config.yaml
num_hidden_layers: 8
hidden_size: 160
num_attention_heads: 5
num_key_value_heads: 5
head_dim: 32
intermediate_size: 640
vocab_size: 2048
hidden_act: "gelu"
norm: "layernorm"
norm_place: "pre"
norm_eps: 1e-05
positions: "learned"
qk_norm: false
attn_scale: 0.177
bias: "all"
tie_word_embeddings: true
parallel_block: false
init: "normal"
init_std_qkv: 0.0218
init_std_o: 0.00544
init_std_up: 0.0218
init_std_down: 0.00544
init_out_by_depth: true
optimizer: "soap_variant"
learning_rate: 0.00324
beta1: 0.95
beta2: 0.99
weight_decay: 0.033
lr_head: 0.00553
max_grad_norm: 0.5
warmup_steps: 200
schedule: "wsd"
decay_fraction: 1.0
decay_shape: "linear"
final_lr_fraction: 0.0
batch_tokens: 16384
max_seq_len: 256
doc_mask: true
z_loss: 0.0001
train_tokens: 119600000
max_steps: 7300
dataset: "wikipedia_en"
Each number is 128 + 32 x the weight over the matrix's rms, rounded and kept within 0 to 255. Layers, rows and columns count from 0. Numbers have three digits each.

# layer 4 MLP up, 640x160, rms 0.125, rows 68-401, columns 120-159
135139146144126161141172139140132118178148085150122129151130139152132104106055096138155113124078080117139139162116141136
029107098145154128094169170107150149139070064128077156166138160119052130119155058131143182172141093122083160082061121077
156132096183133099155115142071127120103145125105108090131160133122125163124158096077151149159124140119139131108200104119
132145065185136109102132110212164072147118090064154118161169101091232038142143138142150055110158165111150050043113102143
125149087166206136089074104146118181120182144136202135116127123077086093151153158114109141070067146123085126160122118074
111113116121156101113140147127087148167129142128094154136168144069125159158138096124149092119133107136136090155136117144
111151151115113164094115121116149170162162143071093144132158192164102213203123105185147115157145058118140131146106205106
074118136146139165120061143129107164167132125064124098147160096108131141150157178112141076125111116129145110122147085138
129135198109189013081059172136128176156138104101101134122092098084110126156135164091114131100114130188171139096234112087
155162131136160107142158092134109129124148175112110163092144123114175159144186156151144130169175053123096160083092138102
123144114110120139136099183161144154104102100131110051080139066078139132099074161129119147171088158080115144118108073140
118137184142134117144089169139137137123182163058146134141109091107120124174134166124156139195149122207160108094130135151
142168151112163059171122110127125148105121128102146138042100068102142187062154168043040142165109101069105136193170088167
086103132114189093095120102161128109132098142136088097161069113166134110129171130106121119071126146154092161205061138143
116197093150115079081061119104143138116185088166103107099119172143104125155096137104131204171082127083100123124178112165
119091204072139132165138176098168180119126112076119127118103143097114139101113065116124135112104155122145168109112162066
132109123117123106144156070170123135045119166114148135048123120170086104133158124125131111111153093086126132092111112058
097195121134116145132170132133147142154155111105136073073089121141097111100214178044111140142105138112133130111151129156
112156127171110097143155162140114154119213121046173107128109127088166107074142101087137098210116058088132200171170150102
156086064084091112102085118105087129111087119059137146127096110160119198060116108165116174068162151141043063101158168148
122174075142157123113096154142131046181104108092065102059164162096200136123140082140051104086158115088107100132131141114
128107043114160133086177149120109084110118084166076107096150093101167136056135146109173225143079131158133160088097140154
140141090132149078141126131070115170143167153071165122118117141082150121171109130153091189098122087110134146114100125136
101164084107119151054167145112169164114132158118125103120114137115103104117179177088116124092129139142133170085013134185
145128089129104064137136111107130115076141061042075108148112158102159144159135124175102184117048166120174155156079128176
196158098096093128137114128114153165146139116193163116106086082159123128123127070126110093103133107114065154111182134124
138140096068146094118106132125129125150085054104118137060136158121151067138122096100152117137058165097141107159119119150
131122103114126097145146136114120118172070214141146124149094093143074148152168116135141102126095146146163129131165195084
110133145081179131156120112152128124136144119122153099132179147102183134153115092136166129119103114118118108158116134116
118095067084127076150131145142093153136138156160086122060057158161114181048117082172117114116093099180127143141151129158
138139157140123093120125100095165113204192122075099133093108096101138103136134118107173137102141155148134129124125139095
108132119117098151099090115175130095162114154157111118127119182093103127134134090170119161121136148108117150101099150110
145095109159160128129146121120100134116116129132111067130153090043093078151154090168163148105091202089153162086095121152
126160146094179165112126169096179159171127119090188148149100153133132183121142109155106140115129146083143152148150136122
134133112146127154158123141103187129108214076118166109056139189113134184146178149137109145127053184162131090159136050093
168140151135172114152142162103127131122092187171091089069084090079146142065139155076122135112091174146099150161063114078
101129142160105104132132084093132179173165088108164099080181118101117175097120134133088103146164174137137092103153052159
154095151088145137123142166104103166135110074068114115100131099142130156128182152148172122119087142164124184119146045163
132119130139073112093129166112119125145126102118115117112125135149163142143112126181138170163117132179130110131118175145
168149091101148130145125134134122128134131159122151122066135111152152138140135094166119124134130127090155102103166157128
116142123105076170156154123127199055194205159123165140126136072139126103104083126126089133071113121086141101079175146156
075095006202118112106102084109135116140121109080123124096141148141127123123140106132116068049099117098048154148106151179
142173115092135094121102158071108101147132117149068158101082171124088075090141146141100160130133143130124124080164161092
167155115151142149104130131087113147164119131141161077110131106077049032159135067131100171101038135111194112090163157109
120113162139121130065173133134111123204123141106084053150118151110104128127141142134107158142173166124133176141093142147
198105115142116168094111165136123135100176093153169182220164161074163112136160110119163098147118122110172055038146070095
123103093145146033147144119117148103176142121142063194098161162207145183100123147211109075118199085095131120161126121172
122125188140128118155121049123200092190147115125092130112159072072118092156120113070121138090090089104143128156114142157
081154111163116153065148143096162099147165069119119107170162125173097124112102101126143121200135159136151150138148121143
076053163131142116144111081123170164157106184090163178190098142133140126120156087144088099111113153127128099117134168117
108186128119093154083177122093112153134115123146109177095113133139113192178115112107127147088129158131103125082135120040
077154122134148108121148069084140139148128161112141145131140181162133163179130080166138130077091088105113148115123165051
101142089103107128104138163096115113132151143134134162144158124178091159148163131148120132144127168131146151142148154088
127110134127088143149120139125185118110111154151100115100141123083172134143124114153118121153105150119164069126109124127
173121173078106099134127106081169133090109087089097115136091146152167133124101156166086091160124215200124165174136142164
128181144118113105090161088094105168105098147089106076076132108117071186148097158057060186147089107162203082187163133156
147176151149153150076094128169101116143129160122103133154124130120197115140163111109095145128145125145164164170095113122
126154146104127174159156067101167135122131178130099130116110148114125132136127102151144096093095094113156112131132113134
134159119092140094175141103094138111126060138108102132125136130153142175097161185130106085166108150107162118118172143160
116123105104130158121150089112163115149098139149119131089176112083135129106155106105134165135124128153127120173098128188
104113135058169122140153137086154155113111187054105123129098199192167119152122155143061136150124159097152202162214174113
132155162089170125119071193168119130123155108174107125093178112085102077116127145137150143072110099158086187149111163135
109096091096096151078057124150179165118164129082155138123114184149161055137144098124115154110099140130120101094126143069
073186099129182122099099032161079149108139138148110141119099146147110133172117087111088168156179166078139127087108103090
150094098094109117173103082132132126132139163119104172126172150037097120152121099092126085074052119086079121136154110096
138119105128131156135126128145152112130106108133121098137116141101140150142158158148105140136151129115156112143095109170
149157147121146152184104142110110077133133173098130136079115137085092145172124112132128151121153108103091164158117104071
152103145106103106115140081108129115112163150134117091162136155156102150171124114087136137153086148093117109099174127181
141130111121138124123124125115153131167118144122075144094140159068151192073167143064112155179111118165218190068115135093
140074125118184109115115114117160180152135141063091111161145122116091096141167066124071166089133128138074139140088106110
123112057119124098197098138132126063121130173144082067151190129064169113138109105164072135127162091100153133177122120117
133167140101156126117129154093143109143135144128158121140151140130141119183144116146132152122146120114091128154131121145
116167100148077127091112183185083134112109186105141166096089179117174123085124105174142090087123053164131063188208062133
157117092056162091110134141083097093172180144123122130154142159110133152099197164132105127103124178146130118139114173181
140133132163165119046141095189107158108111131101104150116137216159143188123110162167073166077139102101082169074074132181
119131121153128074146149126099130135157135159144155121072135085107164118099085140183109089163129079138107109080089126116
088199066090125095117072157150168150110132099158118111219117163146134122112175098155144053130070135137146095144161087063
104125128092119128123167090156142121216169089124155157162094105145115066127129126059184167137094125094104127132138132097
160166145161073118160111100109144112170128117161160104058124114108097118169149141162134164107111160107166194122160154130
138097050079133152109134155135105127155169145068114140088128113119053129161148105113118133061144149083073158152093131123
180136145124185213172130070173125169129132124171141132130077124110199122131109125146122166178136197109155100150164134146
118078157111162073128180149155135113100145086134166167151115142111120073141151127177125100173143133137079174156124152093
115089088161138089137110076126118128174101186049116144184138104145177083129151137125092112161101101146201082116189153151
182094121118122102099132154132185118156152177154158135132127127098117129159138120087209164154168109142106114077093108148
169110084085116112123109092124158150150107091089165144082098102133092131118160108114066139126171121093150139138162115142
146133135086114164168129133106123134124207140160143152132072138093131069104167065100106141148156166143115137115144153119
121206084156175170149136137099113112132111123100134116149140146171164105114097179095047087201112129091135168125094131153
132119132149125059171161092090139137098100124135164101099129144097168201107128121139163121080082141093133122136193144099
123119097124116136167093179141162168168158118132072165117135125182178154097178112115116129100142215101156105150108164137
111149143073173138148181087124167101098066146078150148167165111124169123159100105070125170057119112139107121161170145206
112164101092092162127194107113157110116143141086109139155119094083146129091200163117147112108103198142129171133134121171
095147082057147132174095113108142124119110133171126149104122189169103154130097083160133086118148126157143112175092184092
139156154123119122102134142117125151147131128147096140135103156128101128152121136136109110123079127104131143081125134111
120177187147136122147128122153167127120074141062121106129047182193119105140091094118111090102104113158139122127202126116
120146120101149141100129171151151121153068076091161139109140100171113158117139098087076125135123101165159156153148077142
075111131079115062077135121090123160154144146101148059090133102134068134104165140143165179152142030177136138145146143138
120127166132159142130130103117226126083144107109119125091125143185131138143091101160154125099082191097144113104133145071
122143103128096120074177130149127149160107105112070138100117137114131109122125095113119128118083111101154095156161116105
131164113126115151115107181165085118119100145169148139133163086174119079167138101106139143125141124131197102169185140146
078094104100118181099106093084178186090134162135115153167155108116099130126142093063167105161101127086210111183149103086
202159118165143167090168053142126076072104087102094088072096067126106155195132110149119084192123081106110155183102107186
084164131140170078112154144163124044146160200140137085127106150140182130126136141195124131111125085071146137102146107130
115085118160106168181137130114125151086170164127091163041075096139079020129091083097107145120080129099133129134146068064
128156099091150149142133128095102120156117126090115094107104145104139121136148127129117115122115138108122093176127075101
127147088108153068060121140117090080159102125128143131112120123090110137160113156121070133127079132150090113157129112188
130159159112154102092122145161114135164107109112144126132144137145042108157161155102119128150167141120106166199151156105
123166145160071172171168120150117138137118189114150165087146165124173112134154125138087109096116119113179097124149146122
110110186111108112111118092133206117080102158128114133130097187140161092111108117140135081122118144128131119087118147072
138125149091082075121115189120173126154192153166152157135096150171167103131132104151131105183131174085118094100231127124
142135159162158180089128128119134174123122126111095113076073132142167194088172146137112101175109141079110148115151168121
138173134112154122126151128149130148189114095109144133109110168132107172131178110112138080153123173012105117182128124119
093126122139161105139143089136105144142174096110119166105142170177091100124072164136178103092176178141118153119113114105
150178159124111159136102138117190185104186144113163147091098116123069149087133144121179120101166146160196128116177174202
137082187145120111157140147127095124167153156109121148157134110099186127087140096127107154072112127076141145165180102168
090144161132189122126122122178139177101175097131116085143134146152120075094167099103122156073109083130130160134092160115
119125157124163162128164070111067142086109135077169140104201125100094126156118129188129153147133102183122138140109129159
139159192114137118125080150090178143173147146131140166142128162184175108148139091113163127144122060162124120133136155112
163128195130113066152092124077114139171120163112074168095124138191188133153119101094113123192094105087133121041119110150
103116074126140139124124177107169086136167078117156194146172127081205110097165087173118174132179154118094119088109130159
172148111168166093050106178146165173087159135116108167194098137085087133103140143167155172144174113113117146067146135142
170054168146143129111131127144148099164098184084102087083171116097073149135136130151138171190168124129132122112161145091
135160141076143154119163122073124118153133166094142103123093110088143158116137117137137130089139120164116111109102089135
161148168115145093137135164090181195135087128093096125127139124125153117102083125074129171148093075179161108165052111177
165161149110132171124135102098138087177113135149129166125113104087142161125127122145118081174115137101096121099150101103
144149177139156130102168180147181123121181179102086131122073111152112122064079127075131121151156106178132140091106129086
118142104139152136146160084121136127106129112127107141118107194102163113111098138118167122139123129121157083138099146094
131113099140151171140132130143163110186151118108170156144174097144174067170094150136190174108144140087126140134158116106
149209158069095156098145119188144102136100201133116177078176091124192091103160154098152140138108105117136111118145103113
089169107150178074116181116105115149139120149114114082121106133100121101078142168107104146152145097156169137177127126171
104154095103164131104101124134169120190159156128082148102154138078143111141148172060134106138148152151086110142108081120
130104165137138107140176060085096092148155128132116156140099171102121081156125110076122165178140113086106134161077113130
164145107125106131146191160072137159144092149125126138139182151079075173073125134086076141138172127133146095091205130192
122168079160193170051138168149163112159108159085113113116153114160098107099183074151149050145124110126133134097146169111
104175130125099106099155112137146156139156110115163124160159112188101089178136142140103105168106103091155066108102138116
118122140079119152090136109125112192147145108125123129151072106143081153127079099143097143082126131081096153145085123116
171120119113137106138134157145169100151161120136151127173167184078119115118118130129190097113082136190163139127090057089
157162073108138156118138123127115102140156077121155140103148111084102101132115114123138088120146084095104143127153111108
060143146167130114095172136087135123144148123142099141156126162111153103101138148083136123166113167123198158120152136093
140124135090127106156099137117127084132129067167134114096139219122167100064115103151141149138132175130103125118129053123
073090175129080151092076092057128128170143146087130103093081077121124148124140124136082115120152194086065174098125082143
161165131112173101064065103138145183170154197108136175121096122173093095105100129125139112131116125076079152135105100142
145162108108088128171116154091141156142089136070159043122077154115165117164104169151079175161155086144087128134129081115
131137017141117088111096142150101129111128157153157159125189187063171174133100103142125121126128210089024131100147117116
149094102125141143096157129143137189060139117090127169096144181105096088161112124117171105147110121127196054089171109153
114146120133164034135102126085093140189105148103121135094102157133129123132110160187060152154125096105108157148168154159
133114103087133132163191121147133131126076136063164112112104124140098126206150131141131145151122158167133131096182072097
148118184100128146119117101118170127118117124139150153121159125050062129123144098090099129118096168138142146106170137136
102127115102135096126116166140123115161130106076123126152148121097157124147161156127128134129144149151151102136149157121
114192093161114082123164082102108117155140098107092120077129159170184137147133105121122178110131121092182117151074086130
134105139159151122081110175138165114175150133129105124095108134161104150102136158178161211112131130115116136099187117108
121108140146174122141128088090141092131126165093146151130114145106164141171145166155130117187116126125120114122142130133
122143144102149156116176050104113208165119095107136111102185152127150120147139117090124084166057125131112124175088134163
174138129155110120097106126060056106090096181114089133121115124051118115068126183097104158122074146144103118148128119147
134176151087100106067080148121142139127156107195116146109181058128104124073131135110126129119114085112173174088112067150
140089154148110079120134138107105111167142102113114104148158112113175128129116149141111126161134121175196138167155143120
088126174082137188169186178147124102110190081077188101178136141133086074102069143163139173126121161133165095108075080130
123125065137128150144154069188131161120185132117155174111147068125087141147120096177089170129091107151180124108080099197
132132117151119193115129125133113081132123118079157102133126142141138135104095080115167131147121083106168185190159098095
127177086079096095090077217135160139108109082064182149186098151162186105121171176152137165131105154099152135109115087080
110156151128120144139168123121150135106095145139129157143087145121151128178151123115102082123137099120138122160142091100
123162175114127140117152169135169155113120085114130143144134228078098140172107147156178149216187126119096175094174169135
127086139138114110133108150149159125168124150102174138115125108142135140138106136165151077130143130134106102098176141048
110095107124139081129135132160147093108117084073141083087134079083089109102142165067080078131107141155162112108185162144
132088164142101131142150163150124113110074113117145084153166119148123062100131101096113135119152153106163119150147116095
120077126080205124132086188083156157142140093093142160092132143118164101090097152125095093139163133113142148157116100182
068144134105169169107157131151171157118095142034137117139114191153147123131172121128130115119112164097119126133146132113
151117096158085152164118161101106205109127110079153136133198061186076069127137122082155078099130179104133133096095127092
165118104103109058077101081096154157125109066086148173204136142111154181167093123133141125093155139140125111180121111103
109162143134118156095076162172147136174107115103115154135156120114075119179121126097130161117119178154185108132144128111
137133145135137157077100157138172203112080090081150123093156091112099102124133116071106142130122115155023140106121135132
211119145191092135105139128087128128129151097030067072080130136126118113120153106199080123166105139092087130178168124144
145115136113146141136108062129089063146082061115117099159136123139105180112082125127105139117097105100076101118171144158
125189138080112083140127012149159175189159100120074117063107071121169097092159095120130169096090146084114133087097111113
100115138107136174113132146126125171151124110149143117093105147152109084110136096128112075134094156076118137114170188142
129096130130190127076122143097146152125145137067136106134123116144125116145120102149141095154144106106160167199160100073
150149128114146135092127144113110090151086135095105098163121172069170097145080139095098165108157155120125171119064150111
092139176079131106130070161152120065112187167169171087067122137034072129054163081122174121073138134174071137155156140170
027140117103115128133090126087150140170138203072139131147130179096152056115152100157045125188070069093144161114108095124
161185179104050165090098101144151023120176111104132141114106089154107111138095106109130128150184129078110173140174134082
144156129103113141135103158133113114153157104115131070124134126095103133159147128125116177171103139119122160128140106143
051159154096128119165118114117137109102100067148144169059122143117157100177062156140097075093094159139109139105141139161
142109125138158148082128186148149127145090141138191139139092136142183076103184190142107132153178143147125065163148133124
173112140110147162074107104128086109093127135175114143074117117121070184168021052200096204120165137132092187130126084134
106058085078082109118090095168127145106153117103121177145100138087160135110102149074044157157116180081061152144086119127
196194148130096144143105115097095103149136108081141070117089148112106109105177150129103117111112149146088146103146163140
142126125188138090119146058072162117161178129123095137083144109018140096142155112084129147073062120098110056183118115118
129133137119166132133134067118205099103072123082077127148113186094169036153094132075162140076131192138168154149124159106
125131137104137166125156126142118142172140126148127160154180133153147146116081136137096180093129126140131137151105113103
067073071080113126136176046164145162134149119094138113123116107100107130173086153106162110173112137126129174182124135164
117142175129067099130159154126138070171166114163137102095097123174096098106131159145110101157065187134175103069073151060
122135103091140142119174140138149114167080139107095117134164156115149133155113116118131087105181155141143082126088108154
135113131129144139114094113124101095142085123082119078089176189068113095112124139123111130138139155143145095110138142133
033165178121143230110128190119066078103081177141096139128222107154075038153103142089145109166036114119109123113111147125
070068120145100087150150111126127075130141200133086161126096168149121137065123166132134111059125130145135152131132082103
136151120128116185096152086151056088143115120119097077113118137170097174140119045093134095193094146105077138069159128125
132131121101115157166119141128140200164175114127090135157100152084130150131117066120140213123149164103136105126129100132
069130151163122128136145175160155105103130075078139170133115182133137128145103074126074185118110190084130151163092085127
141147053105128118176146097162186201090118148076122168115128142126167100095088166142133139090113149134150164182127053125
171125138136094068096119150098130098124175158124139150117125103117145116101086102175071139071178102107158127157042124126
141140093113095137141067107172118152135132147109116105135168144125094112113097119129089171159128120139110153101141097077
137129107129159111129135074069096119176149166129116142142085106128140139117107096104120165129103173189141169143137099070
186190101123149186153110139105162113093145159122101085171129161094212067088153175082166089051085123114167144096145169130
168127083118145144129128161112133109160149086134095072137119167140076062136198147093118136107119117100088130165115127121
099170088141108118086190130094115032152062168093129202089164102129130118139149184130097085169140128107153115104155175161
141095111152194079159170107156115126135185161062173159191153163117097119126125217062089122131099118080096061148148156188
128105094096172150082107139108110166168133151061083110206108098136086141136151121177071179134076136132117144103102124130
147170141119096094104104138113123102178149144121144126169122067126095131166129138095148059165137156113095127153150112170
137111118099126139065106123159115153131171130112118105078155100140154110076123099090102107175127138121144129138062155160
118115107057087146108116212066153148146213167155180170105144140120111145096098067169135096126124105147112140123177109097
118135127133142082148100071109127143116239138123176085146154129133135135076125136091064120168107176073112103138100113145
090114089142106151118114133162135129135151148131134169107081103103089103122054117100117077155106092145173149141106152146
115184139115167105113147127125152090169099121139135123177159134175114120088102134153142092117172137129121129143104174121
160130142119086126127107122144108101147139158128137143143134100108132132175111111154109171163119112142091148121063141105
062090147137135104088076132143141076156139124106119083155130164100088090129161153125108124164124161164187113165084161139
122159119135116148131151206128098126127165091126131119100191132118051107162079088200126134171161118057144199082110135120
118159148115204099043102117104150139182100145108108149152181148116137174146165122162110172126116144131153188097150173192
163186179122183066092194090117146147137176177120109137078107145143131160153130074125125164130134091067143102169136104145
091133127084152179201165142138138117133078175127111185113125125173086152169116083123132182134118075120125182151105186156
100094130110187132127169134109088104095128159092085149113075164129126133147131112109136115152148156133118119142126188123
109146152140129195127183086102155141105131091142172170159139091196179126141142094104131113148102098147127150145108136154
178167060115172107138171101131103111139135138135137157138119115067110091171102171083120086124106150122133159083115130120
188138094105102188146145130204132113178132170114098157117146118146107148126062151122114127095105125150143101194189182123
234155074064108134157118147132072095112103139163095165135126065095082135104114093138125129201175170160107193124156165101
119127125130087127119128159149106100138137139139124130118077125070151118136129146144121105182088145148196108107092116087
169123149072158152143091200191132157152131142091180115115096177114134073098136117135098126128110064108110186089191139167
153143103122093120155125202110107118133191119133090135123119090145095139090147115111134130091133121106131125165152125110
172183083138108122116134150129127163088094108114085139130084188125116127090138104103145079131157119146126113126226145159
111135128152131075080073182140108141108084111076107113163153141087117132127152191113131129123117102101107193151155116108
069114176065161119162144073125199147130125126117081135127069168124113111159094088133157118139150167133152117098126098115
181125166093182146082094097014177162108113148014185143076086138181093111171147114058124078084089105152155102111167150115
104120127179196127099119078128158122120145172078181143079072174105170126186085148136165116173132166118096104118164114072
105109062143169148120170152111136126188137128134123099115138195133119139103169122032170070160139085040161086128084125191
158146213140091134104142090092145124150087124146172127110109115112126042117140140118066088147191101116169110102092161123
117104088112152098131115188172155111156116172115149123137139156087100113116097132164104139099156159095091044169164121142
067130097147158104153103103137161046098156173125168156183110128194084066173215127165119096100131136150150165092146079095
090145083058169060179144065115116110128122160124106140145110177144173137130162165086095140185092158089166091113093105159
178110180156152121133170129097115123144114095115159088128149151112141108123142131099121146136190182094090086159124140111
151129169138118108130130092115097158220144163155125141163110134085145096113088156067169190112118155138132100129158057106
135204104172140092112154108073181133148142137102144140147121133128069096084173131090114128129114091083100213103082138132
180107140088140083071056150083131091105093087135152243137169129155085130135179128170115137139138200103184180145069121066
087132147170124153133138167079146110149091120167107076079131129104103126110113090127128110159071072100174125138106147131
139099158103157067110223164109094161093129176119078092137178137092131097110182134118103174091128131082076109054130126131
205140066088070151098085155083135134120142152139225085136149104114098125095153147153073080132081142115100167022116132146
119151151127091105132116153150135122123147119113142088133134112105145112106132108104122120133123148157119097125142119127
119132131103157106105146124129170120202085158061188124100117106119129108141029137116112106129065119138135142083091135125
145192125137154170087121135075115095141137112100074142129063150116080119139152146087124141142179143114149111161109125166
157221070131123133128131109091147167162175104167144119152136151140086162179150134143157132146176157128140149125151124134
125122132109096136117105096131123118121117067086157113160140122132104111096145152122088134154133145101152182129133149096
108151117070072127099141121119163088193179138102088122134100156095150108157134134098093123077111100174070176158149172186
153157155132117133168150121131096097154122138110164090086114137094155137175157188074130124147139069191101122129136145107
148136153088067090139159086215136078120103088140129163061142128120079085166150103123164118109127178116165122095214185132
100087170108113116091129151125106094136064129094169089128200060115138154155151127074142094153077139139110196153173166143
155121097170115155090133082090148102145120125126200157142166085130128077111074057108121086152154185098091086112100143133
108177135106113125115177095173160098141116112118148071094114071135167137116063137129150112153074207106141168075156126127
158116139133108084058142111122123212129129111089117139123196123118105048131171112134090150094128106161191159102082176148
093083124099113136121140151103119143129100116137189091079088020152120141134127130159105120148087139139104157054113086097
146149108106177113126149130110142196115122175158182123110125079142179154160107098094106094127060150138118135127129102062
126151101124122162103110128172139129124122116086130125124124129130117167131129156145107107069126132146131153146128145145
133113086104111098105130159112096094129142080128126098171137118098115121118151107132115146145117127156128143116107087123
105052119109107080172142147077106120137131117133120109172116147073175120074100114195107125142132097091152122169100183099
083136132170052122078131146080151117168130107137131175149125131154207088098128131144127133108184110093172131218079085124
117145180150182173099161109117210150120149173144108134133135164110075229113154051132122161133131168068121105104132152144
159169148125092141153175096110127151161163146117151083092107096157098051136135172117151125095089108138182039109093189209
103132206122173127071108121054178092136113235138179177085085169142191168076142161130079148185052097222107088184103122156
125116126111153178139179145087103096172126132111121132105167144157162152110116155132133139110101063128116179085108113073
126107124135137139138184106137135177179151062097051158104135144163119097152141182128137087152119154060162082110149132153
255102137098118194134103097182120148152136092126090101046137158161094111153082168106171153145153120084153093198151179170
153158130171161184116083078160120103127074142081186097180222144128119133118154159163084140097086090086136116069142155123
140123116084128180091127108148126100134142160106150138093146143117115123128086169072169112189109143130125120146172121171
139133138133137183099139140161140113142122161101157103108136151113171128095197095162163137141082100151089127124114076109
130182119090098147119147139163131160084110107107113138110091075113090114047106137103203131142149145092152134091182126139
122167146142082057156127109146159137167071196138093108136134102106127108098157116158114140128122105130062204100128176035
120169118100087145120149095132183093255182166166155128134121119195120101065039135049139228133093087110093176163235110114
202109070089119084105073093092061168185104093115088125120211141150140121145125101077138138146143084119088106098079133164
175115106123124147112132171036146168125128163092088056106116085081203093079114108117100162120170147098184105131088136188
158104171195147174126101166128188152146106103110072125103071150181133185113135111234112084158000137173114202080204115089
130138089131095174120118214114132093171114120093101072153143077175129114126140062158085183100145133123132202109115148148
119104132131092114128112141130143133193164143131099175147126160120111132227105120139108136101145128161162166117165177081
116134134115068111119151109131140080140135124107119086116127155123107115107132152112136159112108120101118171123170077117
164131090093103119154138110115116134171150100125133130143112100130141112139143101171118146119123106118125122102125120107
135077108118156185128164070119143109135096145105102114095112184138133148167116076163113107114133176120102080087071147086
089169112152108104114121181141154095156132166128120102151101143168164111098164169175127149149112157114141130143098139077
112085143078143089128075104189137111143106112131134132107121140123084165138106092180129075091112152113194132182152107124
062157110087082114042198169138136092096092155105115086092230161125122124035169180126145149098064139153145139130114101127
162121081085089108162159125163131137183099123092177098131070096104119160049127164116151141083146149103161108132139170115
101157163091197159217079135139139097098128066128185148136100125100124070106123105087066086203133125170111188142127117169
162097078128089104083152105132079167093119119129126147148131155171114154099084107161128126149102182097081178126175153124
138110121114123101146132127151096090156152078109114122122122159073105096121105152141137182150107106111156144120087196133
166137106051143104172127095146122160119094113133096083099152173166064111077165075096093116106098167091151110135180106156
149147119130095133147171106113145128131110079131162120130169092123158093220178105075120135149072142074138109096131137115
076124177128133138151096081142145189143156146120084084135140151173117142135186119176091104072108119100151135148131161097
129117166115130116113109095129206109168109147136113131113116144098121113153122136136098147118120098135120116111102119135
155150140080139136151156110151117116144153115119134122132138170116130094161110095142123091095172103149140115074121104126
106167152099103142092152146100140159134190085075176140068092093125168065152105097112136129125177135111103166125156123159
101183112106089121127117129168147142184090128104082185170136099070143128118109132192136140192133086074100125184160171117
141156094128084100135133134139132071132101108093107101192141105111198124096123118104175123113094145129167083127136145142
119128103152162127100185125119117161161131140131160093141134129149147125130143126137098126134129130134119141117138156115
128136140108128130120157099078126083104194144105039167129113159076202118117146127160093121114146111066160114069169140170
114138109137113131139084123127128101118139126125188156151149109092138088168138104140192103132101185128131173100141132142
128141061080094144151137158114170154130120105144130108075151116113150132129130103111156163079152103106108106096120140150
102095074155128165244143081144170160082160113094080074147177170140103107122191140114200117090116099087190143197164075050
143148160111165142128167181104094137160064133096114144164127103162089107109132086055110134152161135094115100152116103156
125160122138141156135068117097180106132034129060134177128158104167156130097170099154104100167104119096137098105088161155
123185098102115141127191108069128108186141150145077141119101142123138191138100158133118117115117122068136137151095145129
105083163102070112124118138108120074158162064129096113111071099122125189079194141146122150182157075121186191070188174195
170164167047192076068178155116066140093122162143152125086163156098184181125120153084097104188051068130176153099161099154
095064124128133202132110079110209139108154116103090137135154150142117086087110091069104119122092083137145088143197130145
168089097150122122102089146136170129199167138151096158089084155132113112121145081124052098168153109128112147157149120101
123102168118116093163119149132130168160177172120110089145114090129091141134106154198119137160132096097112142175132135104
177121102191160150092103104081122166140169103135144112132097096155108123116184121092118165157174136150142161061124150105
159147203056124103105154090095143095133146154191158168123114117087117120123122106143123099151176145116116090104144106143
102141174095123124181153107116152171115160150079063139112099139158130147168163084165139115071133136106119127179078135107
143148096100134095141110122098107090178132132140126146072111144120134171160125163162103123130147079105113140137131146178
095136121085167100126143138167131136133149172102125116119205126109118106153145198109143151125162162126122137146114134098
163184089157162134076152115088193047120149146163142135172129140069175122125107189071104103158100069070148157159098126114
144148135147113100153126133107095057163139165114096124078128153065122133123118146130127129163111135111166143092110168110
086102102122144166101137200127172095135105104113120121121126140119113145185137093165110105164169166073156203119121114133
166086111117164146126097128107107143127163101135093113089156118091110164088080158047088127105150185066135119102136145126
122163069104166117138143097137176065122077140090124110203159126090156117142078096062125183099077166098097156133127145118
123208133122106173118124064139082157120107124084087138082136024104083129072118157079153200132141142099131103141146111164
181126100122122093105168182102198130141089141159155136149114130102107140137145127122089138165212118123109141095164084195
144193097169201128068048185150149068138145092158161057114156155124152096149098124118119160101054129159136168128111138110
184146210102124116124114156131073184134216159106148037089086067128103176066134149088102090203153165093164137075133138089
105107120116153083081150193155097114141080187163124123107137136121127186158181099080108087091151172095155141105206105122
177125143123175089108167191155165066181095085090130147104199112072114172143144135086117152125129112114129148151152160143
178138148143110120181125110100133141142196208056158111073065107085105128156167133095174144198138152085160168142167200097
187152027116121068157088201123169075123194108079141082129156137138180146144076080109103118182070164136084147182102111122
125182183142149126156113149127156144121196128107143114119155153200116138077090200117038114160097112146139143180115076110
123084179130177123096109143107171094144208063121160117092119155122161073095095110120080109180143132101158132136138162173
183136116110104119134127137146171180140110073180109179142111121130109083087133134101093150174138128124144137086121104173
217156106106144109153167151083154151139150094162154165120077144116086136189174109171166123110146164103121126084203115120
177114092051125182184098079096122113153143169109138125183147106079148100107144140131091115148135128157139098088161161196
086136050168159156105165114154120137170162144090114082170091163101138161135193137158131163142129167065092158160149111129
113129128114131121099066104108121056103122098079132186099115090159110130134114135147108151062111125131111138127125136126